Weights of a small transformer language model: tied embeddings.
Each number is 128 + 24 x the weight over its row's rms, rounded and kept within 0 to 255. Layers, rows and columns count from 0. The size above them is the row's rms in percent of the matrix's.

# layer 9 MLP up, 2048x512, rms 0.0601, rows 1213-1229, columns 384-447
size [100 100 102 103 102 103 102 106  97 109 102  96 103 102 103  92 104]
[[140 134 146 158 127 126 117  82 130 118 135 112 133 108 122 121 165  87 128 129 144 166 102 134 180 111 135 137 102 137 139 149 155 132 159 127 121 130  97 164 138 123 134 127 135 112 130  92 142 113 104 160 119 138 120 139 102 131 106 141 133 147 123 115]
 [127 101 113 152 154 129  60  86 131 128 125 123  84 150 134 124 118  94 127  93 115 147 126 149 111 164 152 130 130 113 138 129 100 129 141 143 134 145 106 146 133 163 145 130 136 151 106 127 129 157 121 113 109 111 138  95  53 130 127 144 122  81 100 126]
 [116 118  97 148 128  75 119  84 159 148 146  84  88  84 110 139 122 131 116 108 143 160 124 143 136 109 140 140 116 144 178  85 117 136 113 133 144 147 122 155 145 132 141 149 173 167 155 134 128 188 155 156 115 120 146 127 138  87 159 142 102  90 129 110]
 [140  91 182 126 134 167 143 111 143 149 125 175 171 152 137 103  97 106 105 114 148 144 137  90 148 161 154  85  90 123 114  84 134  91 166 116 149 116 182 142 106 108 152 148 157 110 118 127  65 147 113 101 141 138 115 149 132 119  75 125 149  84 116 137]
 [114 158  75 185 128 115 145  76 122 139  80 130 101 129 137 144 115 171 142 130 108  98 118 119 120 132  96 184  91 134 110 161 118 123  99  68 173 144 123 132  99 134 118 140  89 148 130  73 123 120 137 140 157 146 108 133 138 143  82 140 132 129 125 141]
 [123 132 105 109 164 164  98  98 110 123 130 141 154  97 137  97 174 128 135 107 118 117 117 129 133  98 150  97 106 133 153 154 123 127 141  91 157 156 127 149  64  79 115 103 146 129 100 113 138 175  66 141 125  97 118 114 117 127  94 118 152 164 139 116]
 [125 142 105  97 160 125  67 109 126 121 147 122  99 124 141 122 111 148 117 133 138 110 111 158  96 181 128 107 154  92 153  84 128 104 112 143 146 132 115 145 153 129 146 142 153 116 125 138 132 144  92 181 108 125 123 160 142 124 148 140 105 128 117 111]
 [166 159 116  99 177 131 105 147 152 137 118  77 102 116 132 132 111  85  98 162 135 100 105 165 164 126 154 123 159  88 115 113 120  90 126 125 149 115 121 128 114 127 122 125 162 102 117 138 123 135 126 136 135 137 117 151 128 122  89 143 118 150 137 130]
 [ 95 148 136 178 112 141 109 177 153 142 151 102 157 143 125 195 138 111  90 119 123 132 136 148 131  52 142 133 127 126 120 126 137 119 132 167 149 153 114 116 137 118 135 189 139 137 165 129 140 114 133  98 142 165 141 144 150 146 106 149 137 115 106 112]
 [ 75 124 144 108 110 160 121 129 103  92 102 109 140 137 136 136 134 127 116 104 134 100 115 142 158  86 178 139 139 135 154 120 118 111 110 103 149  90 140 168 111  80 132 137 110 155 138 156 122 155 138 186 196 108 127 131 117 176  98 170 152  96 140 175]
 [142 150 105 152 162  95 126 161 156 139 128 106 138 143 132 142 100 140 170 132 139 136 134  80 142 111 143 130 125 100  85 111 165 150 150 144 123 144 140 100 160 176 131  96 152 127 119  97 131  85 119 118 152 125 146 154 126 133 100 122 156 113 185 145]
 [137 113 132 155 156 138 129 142 173 132 109  91 148 138  99 157 119 153 115 118 102 162 118 132 129 122 132 119 109 124 123 106 109 129 156 129 105 166 157 141  92 159 113 148 126  95 128 116 154 105 110 130 114 126 137 169  90 161 103 129 125 124 104 139]
 [ 99 111 132 124 133 159 139 160 143 126 112  98 108 168 149 128 139 124 117 131  88 121 122 140  98 137 153 116 109 164 128 142 110 104 146 147 120 167 143 142 117 115 113  94 141 142 174 158 111 164 128 105 129 141 142  90 150 122  94 134 142 143 116 140]
 [111 175 124 139 147 162  80 152 147 117 156 109 126 138 125 129 119 129 105 128 157  81 124 115  55 128 121 128 117 133 104 148 124 125  86 123 131 104 125 125 136 135 111 159 132 100 147 144  97  63 118 142 140  95 119 112 127  98 152 116 125 149 115 108]
 [126 138 144 120 173 119 146 145 129 174 149 116 148 142  88 120 169 144 131  75 140 162 163 164  86 114 117 100 140 139 123  96 109 121  58 108 147 131 161 139 157 127 114 130 129 146 140 161 122  85 148 140 155 135 127  80 165 117 103 116 124 107 120 139]
 [130 109 147  98 109 154 108 105 115  77 139 129 133 176 128 121 100 116 156 115 144 112 140 143 111 150 171 133 131 134 163 153 131 113 135 121 129 144 130 155 126 117 161 112 124  90 116 154  92  93  72 119 102 157 162 131 107 134 121 121  93 121 163 176]
 [166 155 147 101 104 157 119 115 102 152 134  87 105 146 116 116 103 152 134 144 127 146 138  66 125 167 136 153 148  85 116 117 131 137 166 157 171 150 131 132 121 102 132 139 153 106 113 112 151 153  96  98 142 135 135 104 132 123 110 120 111 149 109 125]]
# layer 9 MLP down (transposed), 2048x512, rms 0.0442, rows 1213-1228, columns 384-447
size [ 98  99 103  95 102 104  99 106  98 105 103  98 101 102 100  94]
[[147 128 163 163 119 122  90 133 135 116 140  97 160 149 160  99 151  89 133 117 132 101 157 126 160 147  91 126 121 156 130  95 120 159  97 141 130 142 169 170 199 154 120 102 134 146 150  99 127 101 112 126 149 106 123 120 133 114 110 104 134 103 109 116]
 [125 131 124 111 109 136 112 103 117 113 159 151  85 148 146 100 103 136 147 132 122 170 116 168 121 136 116 169 142 108 182 126 132  92 149 134 143 100  96 127  68 155 112 157 138 152 106 117 133 169 154 115 108 121 114 136  85  96 150 116 121  86  90 123]
 [101  99  97 123 146 153 114 143 157 112 134  74  90 179 132 154 133 117 133 128 123  95 109 132 157 118 175 127 131 139  92 123 145 134 102 115 119 117  84 121 101 135 164 125  84 162 117  94 117 155 133 162 158 141 128 154 158 143 175 131 103 110 151 130]
 [127 150 139 103 114 126 102 126 118 186 129 159  89 139  93 122 129 138 121 159 139 175 149 111 118 128 116  99 141 145 148 118 116 148 175 142 130 147  87 116 136 143 118  85 149 111 132 123 139 108 141 169 160 162 138 125 129 126 123 128 125 146 136 160]
 [140 119 138 144 113 143 157  92 172 168 116 126  92  91 165 127 121 117 134  47 114  85 165 123 138 171 118 117 121 139 139 140  87 173 133 126 149 118 126 136  92  97 117 114  83 122 117 107  99 117 141 153  85 149 143 146 110 158 140 135 137 137  70 141]
 [ 81 150 126 137 140 169 113 142 120 125 155 141 171  88 143 142  92  93 111 105 149 149 124 145 150 119 154 108 129 115 122 136 156  95  88 138 127 167 145 130 147  90 166 140 108 136 104 102 101 118 146 153 132 168 122  94  73 124 188 154  93 130  81 143]
 [196 148 125 119  96 105 112 146 128 189 111 139 112 111 135 127 150 120 171 103 133  97 130 103 105 143 144 139 159 145 142  83 130 143 121 106 155  67 159 105  73 109 113 117 150 116 166 145 145 129 114 137 103 163 100 137 110 116 151 144 136 155 161 109]
 [136 129 115 118 157 135 117 150  94 108 118  85 135 185 150 107 111 154 148 122 113 133 124 150 104 169 149 150  57 119 144 139 139 145 155 111 123  93  95 144 161 160 121 134 185 116 151 146 166 154 105 164 121 158 123  98 139 124 133 192 161 122 101 138]
 [125 119 159 106 107 109 148 147 111 123 134 139 149 144 132 155 125 135 128 160 139 150 134 110 174  85 127 107 140 107 147 118 149  80 146 134 163 108  85 114  98 144 130 114 138  98  98  91 195  88 156 126 128 121 179  84  72 123 111 105 130 113  89 107]
 [167 106 127 164 134 152 139 126 137  88  49 149 113 103 120 148 129 115 135 117  98  99 129 126 114 163 125 113 151  72 132 128 142 122 130 120 124 118  92 112 145 102 113 134 119 126 152 113 100 134 116 120 110  97  75 124  81 147 153 164 146 109  99  98]
 [ 87 130 119 128 131 116 129  94 122  91 150 163 146  98 115 128 122 136 155  85 119 136  84 119 103 130  98  78 133 121 168 114 144 142 141 117 145 166 102 141 143 155 144 140 104 151  93 152  85 142 127 117 127 140 112 100 103 133 114 169 124 129 138 142]
 [128 119 105 132 124 126 114 191 110 116 117 124 131  86  88 167 161 127 141  90 108 123  98 141 125  98 143  86 102 136  64 135 157 165 121 155 141 131 139 101 126 140 128  80  92 179 156 133 107 114 142 158 106 151  99 158 152 114 127 120 142 117 175  70]
 [164 137 118 100 127 103 110 118 141 150 135 110 132 135 105 170 106 144 159 132 140 129 159 164 129 134 140  97 128 140 124 148  62 147 158 104 125 106 153 116 140 138  99 148 115 104 152 140  97 190 111 133 128 144 117 110 123 110 144 144 123 166 151 151]
 [ 99 142 132 174 135 115 172 104 163 121 117 127  86 121 145 169 130 144 160 119 102 117  73  83  79 109 127 132 129 113 123 119 130 152 154 151 178 119 131 128 144  79 137 120 122 122 103 159 127 182 114 113 155 124 168 173 137 175 113 153 134 113 153 157]
 [126 157 136 145 100 158 123  84 153 154 124  94 105  99 135 149 135 168 151 112 166 124 146 105  70 147 139 126 145 138 130 113 136 101 157  81 148 157 117 166 152  93 107 129 101 100 110 156 150 143 104 148 171 123 137 153 150 109 142 148 148 117  98 114]
 [125 143 133 136 137 148 137 169 134 123 125 150 120 126 179 135 147 134 154 144 177 113 164 111 131 129 150 173 161 114 101 132 105 114 111 167 119 121 159  75 111 111 117 132 142 124 132 128 133 118 140 140 157 131 120 146 110 123 156 139 142 104 114 123]]
# layer 9 MLP gate, 2048x512, rms 0.0587, rows 1214-1229, columns 384-447
size [106 104  94 102 102 100 115  97 102  96  98 101  96 104  94  97]
[[118 145 103 106  87 102 186 142 128 108 129 144 124 138 136 152 122 121  96 155 142 156 145 116 107 110 113 156 118  86 150 116 125 161 118 138 111  99  89 102 134  98  97 124 155 175 122 143 105 110 164 121 155  99 128 118  99  93 107 161 118 135 141 108]
 [133 129 116  96 155 105 151 142 142 106 146 136  71 156 141  86 152 118 118 168 117 157 137 110 115 116 121 147 116  99 117 115 125 163 119 141 128 126  77  72 152 141 148 125 126 155 112  99  95 104 152 113 116 159 136 118 130 143 111 134 150 135 110 120]
 [152  87 115 151 125 165 109 126  97 104 178 162 167 159 130 126 156 125 125 102 173 124  85  82  98 153 122 161 110 134 123 130 121 143 122  93 144 139 107 130 153 106  99 144 137  77  81 185 108 151 162 110 117 116 155 108 156  82 128 181 119 113 144 104]
 [116 126 155 126 120  95 126 107 142 141 164 100 139 129 129 134 183 109 168 139 142  96 105  75 115 139 131 118 169  93 164 154 145 140 191 110 159 151  83 156 120 107 144 123 139 111 130 166 150  90 141 128 134 114 140 148 142 140 122 129 114 155  70 144]
 [130  87 133 153 108  95 122 138 124 163 105 118 101 102 103 125  96 130 100 162 117 147 138 123 117 110 115  81 114 159  88 119 124  97 128 180 100 114 108 154 143 145 157 116 163  91  97 107  81 127 139 186 127 130 128 139 103 140 145 118 124 126 103 126]
 [134 115 123 120  80  82 136 187 190 132 153 106 155  99 163 115 148 133 135 176 139 107 154 116 124 146  78 170 173 123 134 128 107 107 105 117 144 139 148 144 137 116 184 114 144 103 151 178 110 115 137 131 168 134 152 142 132 126 140 149 143 123 114 132]
 [110 121 177  95 128 149 112 130 143 106 162 153 126 148 124 125 121  84 164 156 138 133 109 102 160 126 147 159 116  92 126 102 103 101 117 111 179 105 147  86 107 101 167 119  95 116 116 114  99 119 116 137 116 105 163 161 101 113 120 129 143  68  92 130]
 [105 134 137 160  77 118 144 136 121 111 184  82 139 131 139 160  93 125 141 141 125 155 123 147 114 116  89 147 132 167 128 100 111 100 138 155 114 105 110 138 111 143 128 153 160 150 152  95  50 142 139 123  99 104  97  99 141 111 117 116 156 152 157  90]
 [109 126  99 171 136 137 113 146 110  88 155 157 123 137 122 148 147  84 126 125 101 147 119 175 155  86 137 133 114 115 162 105 109  79 156 131 113 126 144 116 121 136 125 129 104 100 168 127  74 132 153 130 129 128 108 139 135 116  82 169 114  84 104 153]
 [191 124 139 106 170 128 157 122 137 166 155  79 119 117 117 151 118  97 158  88 121 100 115 122 122 140 171 136 101 124 148 175 175  99 135 127  83 109 157 130 111 139 111  85 193 126 152 132 149 123 107  86 120 102 137 149 112 117 103 123  99 103 116  69]
 [135 134 139 144  89 118 130 147 149 121 133 136 145 127 105 121 140 131 128 123 132 107 109 129 132  91 136  82  84 147 143  98 101 116 133 106 128 131 123 174 149 142 125 104  94 119 146 123 142 163 159 123 136 167 156 148 118 132 142 143 136 129  96 150]
 [158 127 160 114 177 126 139 120 122  74  93 114  89 110 149 158 151  78 103 171 106 123 135 115 130 140 144 165  84 118  99 163  94 136  98 139 104 104 145 151 110 128 123 104 110 114 135 116 121 162 185  89 102 116  97 161 104  95 136 128  96 156  82 161]
 [119 132 138 100 149 118 102 117 128 122  97 135 144 134  70 156 126 130 115 168 155  97  96 172 157 127 111  96 113 164 130 126 100 148 125 114 146 147 120 158 132 157 143 142 139 138 118 160 132 138 135 103 112  92 119 104 114 159 129 141 155 181 119  91]
 [160 156 140 130 136 112 112 157 148 146 145 136  84 102  92 104 146 102 121 112 166 125 140 112 154 157 130 116 120 122 110  63 142 110 130 112  96 155  92 169 147  86 138 114 134 129 144 102 105 108  72  92 107 144 146 124 106 109  95 161 104  93 142 145]
 [105 136 111  99 105 109  79 144 137 118 126 110 155 146 119 108 113 153 119 127 141 119  86 112 172 127 122  79 111 114 130 120 121 143 151 132 127 149  99  89  93 164 153 129  90 112 146 184 114  79 128 135 128 105 133  94 168 156 163 140 108 139 158 110]
 [140 124 139 165 142 152 145 150 103 135 121 166 117 118 162 126  78 128  96 128 119  96 166  99 144 109 137 139 159 128 144 143 161 100 147 141 137 148 113 125 151 180 118 126 112 150  95 125  97 171 155 133 148  96 121 137 126 123 116 166  93  94 122 146]]